config.toml
hidden_size = 512
attn_scale = 0.0884
learning_rate = 0.00064
Each number is 128 + 24 x the weight over its row's rms, rounded and kept within 0 to 255. Layers, rows and columns count from 0. Numbers have three digits each. The size before them is the row's rms in percent of the matrix's.

# layer 5 MLP up, 1024x512, rms 0.0423, rows 550-568, columns 0-255
089:168088111137143138120141135140127127140091152192172118185111131134096170107124111151144096117090115152118140130147124160087123133148119121145063127139142099139128144079145144129102092137104114146149128140134165120140115165130176174149110151176154142149129129128196085114092143112113157110109104126082103134130130151113142103109117129129097144102134144081128119114181101146147133128132133129136140167120125161115150136176124109153142134109116112091120142122165091095114148129135136175109138108076088155118143123107117174139144097140125107122113122148122163158133105095160152158141155073107175156127134117132137136162092158169140117115129138097177125113117153141133133150100126105147140139124130150132178123139156112141153139141143140099105144158148107120112108140107126
085:111144117140166127112080134124104170127125106128156142121125140133106120142122118077161100170134085105095120134100143071111106121149140147157113150153138143138163087142125154162143147092128193144150166134131116138120131129112157108109149140157152128076088084124101170099100149165120113150121153116115151120108122145148130116092104190120117166098135097150109138128149165122095152097121129099131146169118121157100099152129150142159124141137132123167105139117118065120172123162116133146130154079158162163107124140121110105143122136139123099144138175136128097127155131119126133143121154106099116170137149134122115119126109200096165102154126100134155120123115134165086117115130109145144114092103134116144180164109135195128131120077127122136108144175137111160131091089129130
117:133153109118123121122127183107125109108141078128094135126131131093096098133079132109143063111120172171152090095126123146135136163148109148142185121128107086175118136138117057181158135142128102142104171137111150122147158093119106135150130121152132136123156130117117141106080148137169149184135121135103118157110141107118150168155125138080157114154134127121131084119126141134099149159127123118107155121149130121163100137109138123137111115103083125147089095136134140120122149118123109162172112120084128125095138086107123144104133120128153138111129111196175127082107102110138128145124174103114117096119143075121122103105100148136104126134138097171156128129151133114132115129127152135142157135137140114133097080130103149135163120097113111151155121117140112147134154141147157
099:139168091128112147144137165148123116107146143156145100193103126122162124133146163151117116122139174077124122153114147155118157166106124117104107096105172121167153171120110092116129153102165100143149147139123117097142129123103128160130124076154149096152176135098118124118126124109130114108149127096126127137101108121135122157164152126099073115126114141113126108117106135112147127139139136077110136145131121138105144126089101128152186092169147123136110107119114181154108134128143086147097106121117131147153118134146095119122078164128103116113160125123104078165117117103106134120101153144112141126115126141108123147142129114102118148145153126112171144126137109150127123118128131143154107149128097147099105132095144122108070136115120125136070093147098132131133140129155104
093:105157122137169125111120124140129130120110148118126096107146105100153132131145145115134119108113091191126148116089131114122122119121084158110141128122120139108145102140109146149130144131118114102100140123112126079131144080114073133153120159161135128142134141155139160135140119120161140139141135140116148120138122162105145141078102129136117114116146137079150135117127105102127110139078149145109151130155121151096114166149126137135066104176143170127130169126142138140159118123164133118138151151168078121137097108131160101109120157119098150164101150153124159152140124122102161122112115115113128109128138174126161152150129104100102136123192113136081131159135127150135153088086128080119146118148129125113098138142124165123116142196133073109156189098113176116113139156125117
102:158131121112121099143125157102095147104147141150114128080119096104159147178146131121114092126113139142113112121164099156147141097137143150104167126170128151165133139164179098086148063134132117135097164157105131142141086105114132126131134117155133155161138111137166184149118143125083110120088105131139107113095113117103139160118124137175120120130171131174171153116115155138093149091159128132107139108080138133097152085171117131136142136082153160120118143092094145133123129162082118124111136106112140135200139114111106154138102123149117104077165128100160150159080113119147153060125107090136115137106100076181076133120109115121152139140133115071057161119165153107173161153133117122113135160104177090119128149138105157128165144104141122096138152139140189102140122080128141
101:113137131123147093149184076157123146136110122124107155119098138144075093127114125133162168134126151106108136140092067079155089131143113135129098147190118144095105129133107150150118128112142112103086122137096121093122100104109101112122124119140105173135092139138113171122101153123114101132101153113105118075144112129131107091102131140126156129145148112160111120144079112124156077098122121071128157123137150139103133153131163128163141151147098118161109123148147134151112150131136139118135142127123173155100136085109070119177150117165141104132189132146149121054121148153157117127161114088120140107141139145154135128138148127132125165109112161093091103117130142132112131108117124142149075082106130155152106117104135110138162129144082129131154130162127105121144179105192137
101:144141115124142144171118076169171138138126131142108149127097125173168116187163165120133168125159160134140109129086093100144168157125174127113114139088132079117115132143144126154148125130136130133126112143129149100158153141123136161092123149155141179092143105146122141112125101125143116128130108143134142140097110095138113179144127180136110133124126130138132087126137115152142131158130155113147115129116182134149138145099107109164126118136110139118113142134094103116147124131124132103132121111101089121134133073129130091178102123140129163151089126127135091106107158123117117166117126141156137148150162147115064155162115154158122110114139104157121127173145120135151166157147131127160093136091098132109130190097107111128105136104095105127099114138181143144126124152147131
108:139132101179074180125101100114152095136187167089095130134154117125113098110096108148108095156104129083144149120144127135139154125136065154129131146156114110107163118125099173122119154111119083191130121099131147115105112130130145115155107163114165169134127123128097128113138173099159123151167141109136134146073106117102120149124162096132122128137123167106115122093134155180111108150129112133118106131088119105105132147103129120103121168096111118116133113141138141146144079121137100149116122140109100160127153127139137137160183113141134109111146112144125125144134131063109118086082171117112144137081131139170140127134138183136136133118136091139088100121145115135108140126100086089114122129130159133116142042127143087148139142110166137149144124110165123128137112111149142
101:075107111119077133180174124124131144152096119088123147052150157180071112133153095149116129114128125113108127118118182141128109108131148151096140075147116113097096105119121137071135124156125131139120154114144093092151135108146116139165116135142158155124093102140120137166143080126150137120105125141099107101128176121119136116146114111126129142119145079121164164143153090125109165105127140140115146104120153134143161138121123156092140105128123155118125130125147123153132132143157137125093117132137151131119160118121109141142146185155129178108116105147135087127112143134115121132175114123100107149103111131153121139136117109131132178116149141082118148130148119126188090135128119155121144072138108101141172162112100161137160067111078126163164139118120148138112142120155182
101:088172142102130124153115136129174129173119145129092115153165146077096092122107125111148142090121096122149127125150150108091082079107109122107117147136123141142146146107072186134115122106122135123098090156142081097102183156094186119123144135119151132129088118149109136171131151139099108138179167094128132130136094099091143115136183066100130162138077121137098109095125141117138101160103092127157111111153109155122113131111134148119150129158120151109118136138127146104178120129129136151080136143116130114127136089098129101119198105124136117111123149157124106078123187108110110132097110110138135116183148110131149132123120187130148154097115098119129132128127133149120104158125106130110129132087158111143114138141139147133116121114083102134115166138153168147160112145132118
107:128142100122130138081095119105123120138158113103162129150148111161181128117137095161119119119109154133142155151113135135111139102121089115159143148127154157120122092086115134144118151105130122154111102096142127123100118137144146144113094134106142104140136134127107106122180112126117139140160126125184181175155126120131151133114156110103086092139114145092159126163112126085116136141164156109130126136109090153153118112106094155139081106120129100176128134176118124138123140144114139169131141112139143106110167151124151173109146143111139147158115108117116153149141165166125114119093144138142162126156182099118103121084145091173128131153088145153194110150144120116126111118115116146142146163119120133137129083149110121131061136091137138175128129121153155148126109124105116
098:129139100144146153130145120113161108112108134127130121138072112156129094118173153119104110146136104071119104114130131171127123122104157135138134157154148121161131139144105145154074114153119164094175170118166138140110094125077109098115184144100127126125121120152161115132131090126128125153152151135129135187108098082144146145126162138135142148147115118107143097164148126118133122145148090125108120146091128112123147115136140114110099105148129109131135080134127060145099124100149124147103112131132122150101156167114102093128135108126075115112106151133138176129111113140097121109126085097131137164155162144155158106154170131130166132191097082106138128104105130133095127125088142112140133112101143115146132132088161067129116103142155138139138181123134112150128132117130140
096:141125130116091105119155076128116158152130145167116103135165130102143136130123157131127139143091151115142150168145099087128161124139136102147133153116088119127150144153129096119119152126100115130114085084099118161127128105159143118126132115129103113142096125092146132063159143113100119161096149180102127157104108163133100099107132148116146090138138157126119143106125131128128125132133145148159130127101120129146153175120125122105087127144117134122142139047124118140107116108157138101166135132144102136098160131118070144138110143087154139136117128092136120139113133103144121125118151170105133210134160164097105113114137159118126113121120137153121085137158097106126134134165090105117110171138163113138146133105125105116138140084151138135085104132137134166123123115144133
090:159117119108170148146107070132159136089149100147118133151150107123150109091067143132159143107129120102132119100131173120137130130147145112112151162099156098126141130109141132131097116120165112160133143116142120155107111095124145126089096091128103142111076091101145110126185147125115116155096141140150164117155127142138120110078102100103105116110146149159118145084124128155131094091132103107107143098155131122115149146156095082096140101140126116119108159121124150135115117077091133098098160130125118124103131109154121118091114122146123133162149174156132090144168092112122141107109181141128091108134145139133099100127173146128130103128142111130113121090115113126146117127196148142149145162124145064128131139159109151093072132125123137147130122161136106114125115141103135
120:102117102127126129165102112108198161132137152135153156075120107194175139083100117118164128117130109151121163104138142116106180170136143075160111123158122176138144125129124137093141124112088130129152140120107150134070098096170124122140098110110142140130110122110103127084119104090169155118100116114121139121139127067131147119106141153111134117124109111136120130106118085138167107137152178135148164127112122116143123103115123147096127133136089134122081136103196123138147093132119138110111157157116118116146187148122174087103115116117089124104129130157089091145097146118123131118112155109149155109154131108149159100133106156131098117115102159155130117108161152116157158096173086096146142132110157112078156072132157125142133129082125108159145094148135131161156109085117100
087:148100113162139133117091124090095160149108107158140163171134115123110173109147090100140123126096128105127089130116107131135138134123171107115131144156112127157128104084143134151139160102151169104093131101126109153092179111145090151143101151134124111099114104185143173118167091161115129121143096140087129128109132126108104135119138165136150163119136074135110110127133113140107127167117139141160112106171163105147133150167131114144129123133119177124096124133134123101086117134119155125135113091125135149115156103130130116106093104160126150138076158193126141130098121109094098148090102114114104109123142140108155139128114136139148124119155102133133153135134177146149091160078108066113125110117148098110130131144106144117130136124096133098155144142159159110179151166109079
098:123143150101152123111089138119080122137139139101128131135132114142138109155113152143134120112118166138165146171179082144128158122145099155131140113144159122129126097063111103132121149118113100103129100112132125147144116159136139105107143120130129140103173125110131134165150118084123110089074113150124154159076099132131082115110110149136115128148131136124147127141102099135132087105133133105110139101095127154107148104139128115133119108131177075161120126101131161167133119164130103135164196103124125119138108116141119132150126124169087083171071086110132110158142093121106129137111101142125096110127103128153104146151165125093167100128128112140100111090140137093102116096113154138129153132117109139152154153151141122140120099135158123176094122105128118131099155079076135
098:168116121130171136141134138120165132088170166134134125131134116091122108100141137133146076137128152121121137149102129148144128123105188139135110119102090102095117142133116134113109117153181121132106132172134088134113165154115112130142111143111145133130088114177132134130156110124173097162140126137120127126136164105129098082129112120113087109126132158110114111153093117128122053145160093100102131143145164153140101130131152140162118116149125163095161142184137114111096094119106167144114134108138160176143133192112117120140153069116093129108146141150190127142115148177120160129163104111136104145140166134104094121093133075139164120144093094107142101142097158132140103190126146112150165117123096090130097106124116093126131126090116141088162139107136146087136148101106108
# layer 5 MLP down (transposed), 1024x512, rms 0.0373, rows 550-567, columns 0-255
093:100171138122150110134146133136106128146131119130142130144123117132151104158053147156150093121119095123118142160134151130119158158119153130110157165143124107155163126115146114080158124107157159139123110108137116132158110175125144144114137101117115126112109096100128091160171089144137157088128107122175139113129141115130109119141129110091125113110108115144134122136114109113134076091108148116147150128133096121144122120118113130149113127145102085166148128131110139128182108138122108169125131123114124109176116123155131120101110151073154136116110151128106088063130138123097145110106108136108128169169165121132063111119145163146116125125107150125104127102151145102110131140148141129107164112087070110145116137120119121104130141153082133134150169112131138171159136089094096
079:122110130146127141139137119116137143142147101152130125145141123154128086108085128255115141124113152140152121139145129137134135131085139168149184112128128135147104129116201120100102141117096000111145103129139123137119095138131120155160133108085091110163134114112134146138139129068154142112130096121123120141128141125120150166137091116142140030213135133121145090122125127120135120158129142141126123132114142113146106091105129105098124138118127097105150105127113139104155139164150129153142138140133162083142139131120169148118106111132134119150112057135141171152114116108132169102162124153129138139147134109108089113153111094151130132148116143122111127143132126023162158145125102118133159088118112152136040127118131122162139119118125150115131137094123126128132134141151135
118:156128120132152132106113148128124143150134134126102153113141137132155099119152121115152127123146107105127129121137111160125131121134132104101095133121163120107187123125163125142146168117104153126137119128121133137125091158170127139136143121192148148162130113111097100143123153115121118141069117136147157135132140136095148144157114108127153125084169138097146129137098121110071093133099091135125121082124093144126172146132122127101122084128158122160158100134134123135158149125115100179124095124121140124117147127084108138120155116160116161140136127095170151097137101091049174124134145116147077134120116090146108109133163105144098079169159148145117120144132119080130127141135135162110143128116150096115145119143134166132106115126088100143150125164143090123143115095127128
100:153207125117087077161121139151134121104154156109123141119142118108142137129135152126103092139126142150094140148137119138141162163096138102172082181127165144120131160129097093147142119172080094107150150148132101109142172110132156142121093139135120164140111179106075125146110116126121078113086132091140145159139156132161103087132096141105159156129128169121174104124163132145137143099142172147132139113173133120164108106125107110090137098152093156151148148089085139123141136132145147064163107102100127151157119159129127123142154129126146104104129135143116140103103114141098151154122085131095129093154117153120136141141173111119114109164122119143095135135134169180132123119134152156141143161111167132160131132115096173135112142136120136137146114110131178119115156142110115
098:125169134143154118113142142101126145083149137180121151112178111134122138103154130187177138163144064152119118088075128110184130118176122128162164123110086089121095100082101122093101123175150090128137143153103124152154159130099181091136129085137095145158143158082094143132114153108185116095126148105116127104105135137130117097122151118092148121105158132096136141099139112123132133105117111141147125153141146137125121191157136122146113114159147133156172142173140144197138145149142129119126120092098125105114151155131130103124155172108151132153145116126171161123123142139095084108127123050092111134092120144108160137126141115156145119142200103161117128130130095131110115063115160125103139137109092152082155114177143079177119128115127137148147135101114116141155140154178124
102:145078116142132121128128149128124110133147146104115118118118152113093089142109097125118134141131085120131163072116162172111103092181112115103163155137163156171106138170171115086119136127120167158085079136116100125145153134160090139161132142128109143125162145143131102093145115086082149141130146105107125124130155076127158146145080116124111090170145185151176109124144126154114158135128086137133140143149119135127121158117079139129141108124179117176161116135152112156127160151139103173170128145098120097157090144128151154134130135098120121150134141101150088117145106111107128146093106152129086158085137109121144178142141134115157162133148134139111120120099105077143144092142116177101163154142152098130172134134127170146134123130126158118131164118140145106126114115150113
105:163134168155124110134133113126121119112097144166163178164168141112150116102132143112139143157110153124103109167153133087119134152130134129146170138085123117108093125092143097150124119144127131136130105101170111134118115148148099063147117139129113143136119155120096143086109177110120120143127138097152130117140142094136124129125127123128123158203124121143083114112109123112129107132094126132184148094143103118156137137157146134137129162139137147111149144113063147107187072113125128096111125109124135124123134098105157130102126159129146109162173111141103110121104150115147120152144151130107174115138102114103104125108136104116134138150117144148156136147117119106096132099148089150169080115143123142123122143118137124157155110149112113128149133117138126134166126115127121
104:136160124139137126156109139163131111084170128104162145114140093163163140192138114153160090098105134182115159132129119150134122091118083133101124137132138139135117164127105138157128153134070086116141160154174116128147160135120100177146122120150153107134087140130117101114111145120149146149156088088121113142130157118128129096100143086123111166180119122077112175125136121143128119117103116128113190178077117147141087139125114089153121153145134136091139116156136151124120120160063167141148129148117145131119140108158144113126108148097170103107123092119135130106122128112175123083113136148117108134174132129164097135146124100139134093147159133150137111106074142096134126137146143164144106147094108120103172120139136160091113115110123117124152129122151134162097114138103113
109:134158121064122128144069112129104109091141089093132080097170105121117145108150128118118101068103144126128165057123111148107137114167117133122140162128135106126130117110143136143140113114131132141105071077136153142133131106151167132135113132125132136138142099128132134114098111099139142113087096080096131147133090114083176101154129160129132150121136151115123151128170096135105109084155115071116168161180170141127115154143165102142111084119134097104139146113139135117091116133162176179149164135092156118143124123148126126127184118138136124133123198147178158150127139130145147086115140089131125165150139096111127098125115146107141141116119154100104127141117135125119147127152107113110142108173161128150141119109161122088150124109138110103197106108123121138095139141079154
101:156099057153140097112121119127109147159083153155147124147137138120127116149141135098120158097113127131135107123118132161166158132159142114093109109105132106137088106147146128160138121132138158125127114157161153148122102134115122151111130125128072138146126138058125161124152127105130106106139154105146106126121158108105133113124059114119123138107117161152160138075095123135117141126183166090108123133142156147117105095100108161119162111141121130098142086139152160167164110116114143154122109115116104130150119116205173128119135124146123142148158155134130130095123135145135171116118129162131116098150140115128122142124122116184129113123114142148136122089169118100148092102090115105107091109154146094111119127161112155130107078119129143173157113092124126143141132146125147
096:155139103129162124152149108163137155117155144109113116117151137140106086164122154124157109124094131156148101140097111133117122132109134134142123112147119083087094122153105120106120092113141143135155189088121108145138145135141138078128144125138127087152145168107133103143153096115115136095123153158126129146091125116109156151115177103127125108130150132147109160141116121154142167153149142134130147129132126144111112155157091175172153112135150128112132163127118143156123125117152138105126121101144133121135151137145111126115082125168167134131138144134158107146099132104134128134140104126093087144138111139145089116173101125123109124105135148140110151133109150147111108101147185103094119131125117118137110114122095172101122116157143106146103109092141079065122114084127133
105:141142097140138129088118103161094144110111085099152113117165120127117151114142077123133131121133178150111142139162142175096135163173159144099120164145128165143149118118139088133099136124101154135116125128134108174137167127131141172114126132111119105153157088146124104125167117097123135110098137110076177136148147126097137132142120156138105083138150157161156123121102096116123110177130160118095153129103127138150100159112137160124132100162122095144172137115142132104078109140103167148123121160065181201107118093102143142174142121153110121144112129127137137155111137125141142079124091105116131134138112144109123140112152185108136158152086152094110118121118166159134145117121119165148145127163139126108159134170145141101118124143120138125139142121120174124134107170176155
101:159163131131143129154097071139121137127157143140123154142129154143116158101171147127155073132147115114116117122153128135133103133115127156102126152105108113101123141139091132140127153102121082117112149115091133154110126190122107103160068150086111160125077170069128106153130164128138115148105118122142122158107098139142118121138137144114115136104160109146104121114128162116136105124126134114141135129119099083110117126111121131129111107154179127135122114126147125148098110135128114090132112135138115125152126151107116130118179071141127119128136120135129118096113111142126139106148099122149144130134075088095153119145109121145128155118143122139127148101127151121081119137141082124130110162134112133148109128115133119108153139151115076114117125118185083091110110139087071
100:125146152124160121122106161174154114090113118126128079092107148148110088097126123139112139105152167158091093110090164140129108125146136128069112132110094148124106125119165130122156138158158069159160127123130132104130100103099109105124152105090151148119118123107137152111102125137145126122115132121181088093174107129105147163111093143117140174151109114132098119142112121133104100163140126140147144136102151108126095093161110101136146127132130136109066117121105091099120100153138121117123136165114110141134132099152138110127143140114120141138117124128118150115164145150072111102163130135144148133141118160086114116142139144078146115130156144141144125146148185089104077166103134143156140133110110177133091193084114096118124111119126143144158114129102132147136157098134119
080:145157171120156105121122132143096145145118139146117126163159120135112129166137105158116124113139125124113158184132147106101089112178122133158127141134134140137117125165132155099155132137101148137166100133123132116115124109127148112109145081188155133115125126127120141138133191136115107164111110113119142118127119102111109093128184103129146124123117114120153127137148112115091163125138120115146129137091115104119156131123147183101130122148111124100124138124173141117152158105113134116156122126119141143100106136104127138107120139150114153144124041129102128127168125106165124082143127112148107104122150114095107116105145103138135122114131132125159134143118106022120108142152112134148149141116104143112132119139151147154126117129106145113117122135107126144147110150173127
115:139171092126135117147079113090144128121143101095139106089165096149145135067132160130118140133153149189109127089132149121124156138105100145142123100138115132148110089101168120103131146151091143111129130123130138125128127137135125152120120131120152124153115162145090088136133064137145190124114128111118195178110124099164120169161111149106162103066123139110123136139160092143106124121132158130127139121146123115116148108161158106197127138166085120166121131129153109118131118106130129144117158149103125138131182115127165089129129136114139123136147148151072126174126097112102084139130131131132126097100156127158135107129142134153123119141193132123111117107134136108095129164156106119118122121166124091122125129109117119127136135097136105149151107097145108112146129130133144
093:094121135132131116127121118153170147132126136102181102086128124146133095123105114212150093152147123095153152133107131159099093109122138121086107089110135069162161090161126113136068125133154036105134108189141126175137156171131139104175109140150104099158126093142116130157134148067137137166098166150098134165089075112121127136079137145151085115145104126121121106121121113119116108134132164170132123103111158126129118079145114100093112130136093134128122140129114118137112117144112127157150130126151133121109125180112115100088101111164118164128155060154084134114112165121134078130162112118123148165123152103157124137130117145148118148116150142109105143158096126063138161125134118131125090129112098136102059113130141099144159133134141148155144123103130125164126104093093113
097:159088132146086108168143121186130151147110128151132155092103087133094141135151089201101112118115084151120151171112118098089053108104120158113140136124114113123158103127097142123155106122054050136126123115129135117128127122174151131108165112145123177097122122164121127159152161145110118095142163124097152110144092137120155115116088107107127221144151126134125149140150099135130173130128146175133127114125123133136143126118138136140127156153165125105095146140116112135125112115118141159094132121124108114087150117110157128127150146123140105129134110115156120145110130135109098111116137135133115122074123144146134126117109129088124146092150127122117109098153132089154087115112091117110091136080099110109110160108126119095163156147128126121126146162138145161085106150141130
# layer 5 MLP gate, 1024x512, rms 0.0399, rows 551-568, columns 0-255
086:143111135142131100133166103122154131119140100122141134142119126109121139147138163052166099157138086154142092155122153119113126094128109092120122115123122124149105100148100108139096087137127191138120135172163135099123104170119106172150115148191158150086119106121162134136120096182107084124145149128080108143158126152097107113101149126158076182065155129104131116091082153203116126110146136125137138094155150151168166176140124151127172106142099129125144113154136076086127140115115089077131142099153149098101125117136123081136093129127153146141127176140114133115144136147142130147129160111121145114133136111109140157150104149109128104140115129115139131135118132185133101170124160143105108129128124070139169162140141134094131152125143162131145135143127129127120154115154146
111:119120144082157128118099141137119086148150167156128132126152144166088150153145159164133130120137101191132123130098129119122133110141117099119175137130137150136107115116148151130097109113136108105141144126142097166150140137098102090115115158142145124112145096163130118136085156080135085181145105176154143157113109141128081141121106105126143121146169125136126136116148139117113191114123154096115136128143139101128092118118126110162118137143154129142124111092098112095134134146123127114117145124099147116130091109109154127132105116121141083110135056122108108143170143158169140150155149133169104094090123114134137141131144133171091136086150094141109153101132106089113099127168132134107167153143152126172142136161135148170114086132122090129105143142125153137102162152099123
108:134103146121134144112157150124128123109136137111100100111125086104145158116138149132117135141103146136097120154083124198112153120096089118129096201174121145111117070140128118120145148138112094114094125157152160124138108131125123110150160090099151142124119122090138123141150166122153148117134128178109148161162145127119128138093119127078102104152114122134134117135135149144145074174122137127124167092110107146119177188098109108110120110184125125119101107169107106111101138176137110138154122109115157129125155122141103137153149098132149153086125086130134117134077101141127183115123141129124120128109063112122173176130141143086124122097134122087163083158153136132119106162149033098121089151109155116127140122121132110123187126112089116131127137131096179108156144114142093
097:148124112104159111093129116115152121167157139092090093080091162140106126128107114157159169157151163114156127145100146102113134127090148147169099124075087100079106162106107081118138095140097113133163071108133131107131151139153093091163124138137154139134128133121129133093157180154131113111138097140113143126125143077125168121143128133169141154144166146103138113146107124144141136097177126126087142071112091119088137154114125138079090087122146105118111131120132098129166164161163106142144129133123138101137096147147123173091120122091129118131130092132115105119134096139137146127142124131117159122132103143114112170170111185059110155141133086127140136090144105132136150109115106174074134126137147131160154118116168138157150109080132136141131132134150124131105143156147115
099:148134103107150123092104119109116127125132173107119109133148112108156135130112133201169083148102142101130162101101127145152158117112105087131146153178126115098116130112136099128164150111092079165120113172121161122141138097131123142119137150121116113081122133113078147141130094100128135113139137155178128182109106121165144163121148123087143127114122077121167122150157119124115184152146111183098115133113142122115109140120111100102140086118104132117154140144083147165114135126162102145144149089134161124117129163167132114124124167163125135125151107117109111093145153144085132108129133127163111125134166118139143091101174100159102118155122085103170086127138117118061095155120113162160115155139095075122155108132159115116174122203148136154094153164126089104124139145134131
095:154107125141095130124094148134111092093132127109184116154129148134140106099092116082118125113156097106121143115168125164115094135116119138082144135107142140141163108145138146118123162140120142122136080160141129152167135094126163083183134175100146069133099133134131122137167067145129159100120156166144139092139119128151111144137134108124146105108088113099131156138129113158143143107115131130131127149136109135128151168157090096132081145096115129131155134115140148152136142163136159122141119139120118089124092133170138125160122101102106139097097125079130126136134122119134157068106103141133116151128138157193123149115103162105142091149114127126125126130095152122158180156110107110134130154133141106120152083132116204098095173122085124124151160142107091111141128131147096
096:060145171112135071181119150118103155111153097123155129120141132184119122157107214092196157109159171166103135168122111153161094115133127141092085168141119128120106132099111129138119158126097127127149147127086095124136116099143138107140145150122107140126128098102111159167143146126143132115125094145158105135132108133140102115095106160114086122125073124137146153120135153129163119096131093103137155118103130107144134146139089118131123164114137150110117116106102115144115125116143118136172170108107150108138114138160174111129107120151153137147099140118146095083129160122143120097117171106174125087126115130108154163115137131140118143116121114096078184128164188129140132149162096163066088142087128105102126125153128144121156131095115081100153110168168127107134137102112116
103:156166109142149092125133188157147122153100134163121108119136161146131171050133093160170137103115098128093116150128122098140111120115130104112113130132169159131125121117087151110131108152122112150132130137112157118127070143139156126142083088158127114051129133120106188151137086143126151137105129115136129102160172187120048167120167090110127093120133105103122116134094122105089155132130182131155122124092138116110092128127106155102131126110171142100132121150176160148125163136145139110153147124107154106169112106146170146147100118131103169138111129127049121083136126129116124137106132144117105103086115160169167157145091154168129164178125132109093117132156162115148127155136116126163102102159111127112097117151152136131122128115150129115122153125178165097109151132161097
104:140139153074110139148149155124120110059075158135130130134125095089153119107114130124182130122157157108135126153128119104167120123162093137114134149092130142138113104106105152132186102138110112160165142188061106132136117087092133111115138110136142118107098174132119149147102138157164103119134109145113171102113176150164107163101132138097150084131112142117101141156133144092133119086127118165153093201127145108126118146137130114118060150136139117165135139144099112083085152154137115131183144125122143124124151160149145124098088113101104109122128106107112140112114115102132151110144153125129093102109101137121138122130125125129098112137168112106163095075104125136132146115137100122140086090135134162143122143179110131147100119123109109102141155113088157087107133139155084
095:145143149167088132144166177121149115146082178135115126123150118067101106100143135155107164152124121124146108157123172130159078159089090112089150097123154184116131113132145140126137148122149156115148130140154104130128105107152146113117094142138134128108119105098149131116116139157117131155107167149170160130157102120112109113127105100147143121124126128103142124161111114077154144136114149117145104137114149127133103147155131129145111124134111148147146117072085112147107165123113104147104159147139130125116136117067107131180161132107139127099117122095064105124143149165129132129108162151107178106175102148110149118114166182133146111135139085121135119111120155135168103141126091153157174140133160157129144071114139094145122109125084111126163137132127162164157114143087141
115:171178114130128134125109107164071128168163086122165126151152074110137129153149123116120142125095122105086164130152132164133113104127140143117125111167096163144159090142139106156118139102126137135097091120133100116146124134136130130124144145132111099147148119114118111123162108124073100150102123114124163145180115124180124102132119125109135095161112142145126131125165110104127190131140150073109117146118101118169071102124089138131138110119131132128135123104077139113104149133142125156109120129114165119126133127146169147161151174080149123152090140106152135138102136089124151086151162109128190153137146107135126142090172100089132139122111160122102100117139133113116097110126122142114134152150102129134172143113150115117092131069135125126122120130147142127147134100088163
101:147149107147115079127131148118147087134170099115139106131080161142074112097120124120103111168085113137143154118103178168139106117104097151142104121125087104120120137127142159108106079155115115135108124117136106122096124157162121162120096123160134120178104110170137128128076094109126086105144119151122117152150118178103086124131094150135135107151135132107160145146175091107157117091116160097136156214108156165102166119107132148137115138107145122156128117097107135087115136167133118088135164065141121137138114134118114127098073069141127138106101097133141107151127083147153138148128113121138154148087125133125144156089143124112117134116118123146129130123068121134098168172108117108130165090098117166116137152101133119130120155128104151117118127150125143090141136144106120
099:121116130110130154128151101137150119108149125070131096086179156109131108130174166131157103105100168140103141147116161133118123104156119152101122096122152106088159143154125063134131142123119111113121135117106106153139144133173122157126140127107184082146157096119101130089189172117096110146131113093096082128148165168105120108118153091119144114114104123128107112131125140129115131166086142121147109147108146124138107163102125116155115114140145150122129098138171095091125160130174143107136106137176165126077157126134139160145177120121147133125091150114090087088081118107115142136143125146162149114155108133110158146112108113114162143076103175105130135159138108097141063148070137132117129120177152134134148170100130119164178093100130137129099117114139151126137141156134125
093:147130123116104143095113164181140109157117124129123113111120112143070138130164096087133090135131137105098137130094125134099130122120164106165117099161098123143107133132126129161137123153110134128123109126127151110093143142169175159156130144129164129118148178087144096121095149129130122124146135119104145126150095115115180103171156172095118154106136106112103128157153117143143122155121131141167143104081105132154117130140163141137120125125127128134142108125128105128139149101188174135151106117130147112137169160161125120114123185106124102109142065111076146145112120123109148154152091129098124142110130116141121130136033119117150138128148185093156136144123092133105141122145116138097132103110148162134126120118177145144162115075141149127126112117125179157095155149155140
108:121132148148158166120131114139106154141122118106106131170092167104125103156144115135121127136117129116137104155131138159124072076132106143138124142143148101121103129131069110156108125125160121165127134120127122147186098144099087145096134152114086131127119117151143094162124102129089124097090136126134138123153096140095150125169140102126153071130145134139065101128095122125140108134122128159143115114148145159084095094091121105117121123132123118167131085184092125147110121123167141112149136115124128113132137114112145109113129121134133130132111120116127114157147105115122189129121108148140107110083184118145106148173181117126123098157110095159120099130116105127132108123065106103135150113113107127162134172160143151159095124163184130103113140135175067104167152114141134
094:126135105090149092105122112094102159148159115115127151153174122122155119165132165080167147160108130129138154078091123095165119118106085105140128086103147121133112121113129153150084107126082150155126131143114105170121107103113166129157153166100136152173106190114108095117114145112171083140185174125127113098159123135139135116149109100098140182076175133133147127092174081171124166096118127119117161144132128147138129187089086128132086144079126117112153131136104083132123137122141165100146075110131108115157140075137128169094181108101151110151111157134147136111127132165149155123181130140133151137141103127114119099116137147114139119114103154110131081155147177165149156095133139135137122143092183124156137151147095145128149086104077153110109093112067134117110136124134125
088:124157123129101135176131164170167148063135105150127135069141153166128111120138110125118101123117114118129148111122155068130100111139126113176095132097087137120098060168104133110162122152109116143147120132088141106103120142139142139139158088126163163096132096082141127135141095134124131139178148077115124113143133163126156112109090139117135151130140152097113146102133121102167153092137121133137111132140109128115162117112141172134108156139150126138156111137152091158114113166106153162143147155105113128119115119147084078145147169104131135187159134147150118173157154106104157137116137126099082118152110140170111131107097121134108151150100133080103105119137143122127150082087096137149099106122116098099116141115146135109137138170133113139082091122143089093140148124135126
102:101136171081131105104118108097149120111118134127102181109165129142143149155150070132154125120161195131105126137153116140101125157102137154067098186088113133153151128136117127133137152142128140145151111097063100133136109136106100102128132120133143105165117142109130137160134134128157147125095165127152154124126172147148137148108138132142134168112145090137111126148105100129129161133136157130121132163104105112162105169147101129140132164121098116103160162108128145112089118156116139174123159127154171122148136108144166133163071146104136131144162126064141136126121150126151104128102131160103139115098158130148160135164102100143123138108159091133134152172170106124144127142147114191118088113102153090149136135138140156117117114146077157117152086120087128130103115146175094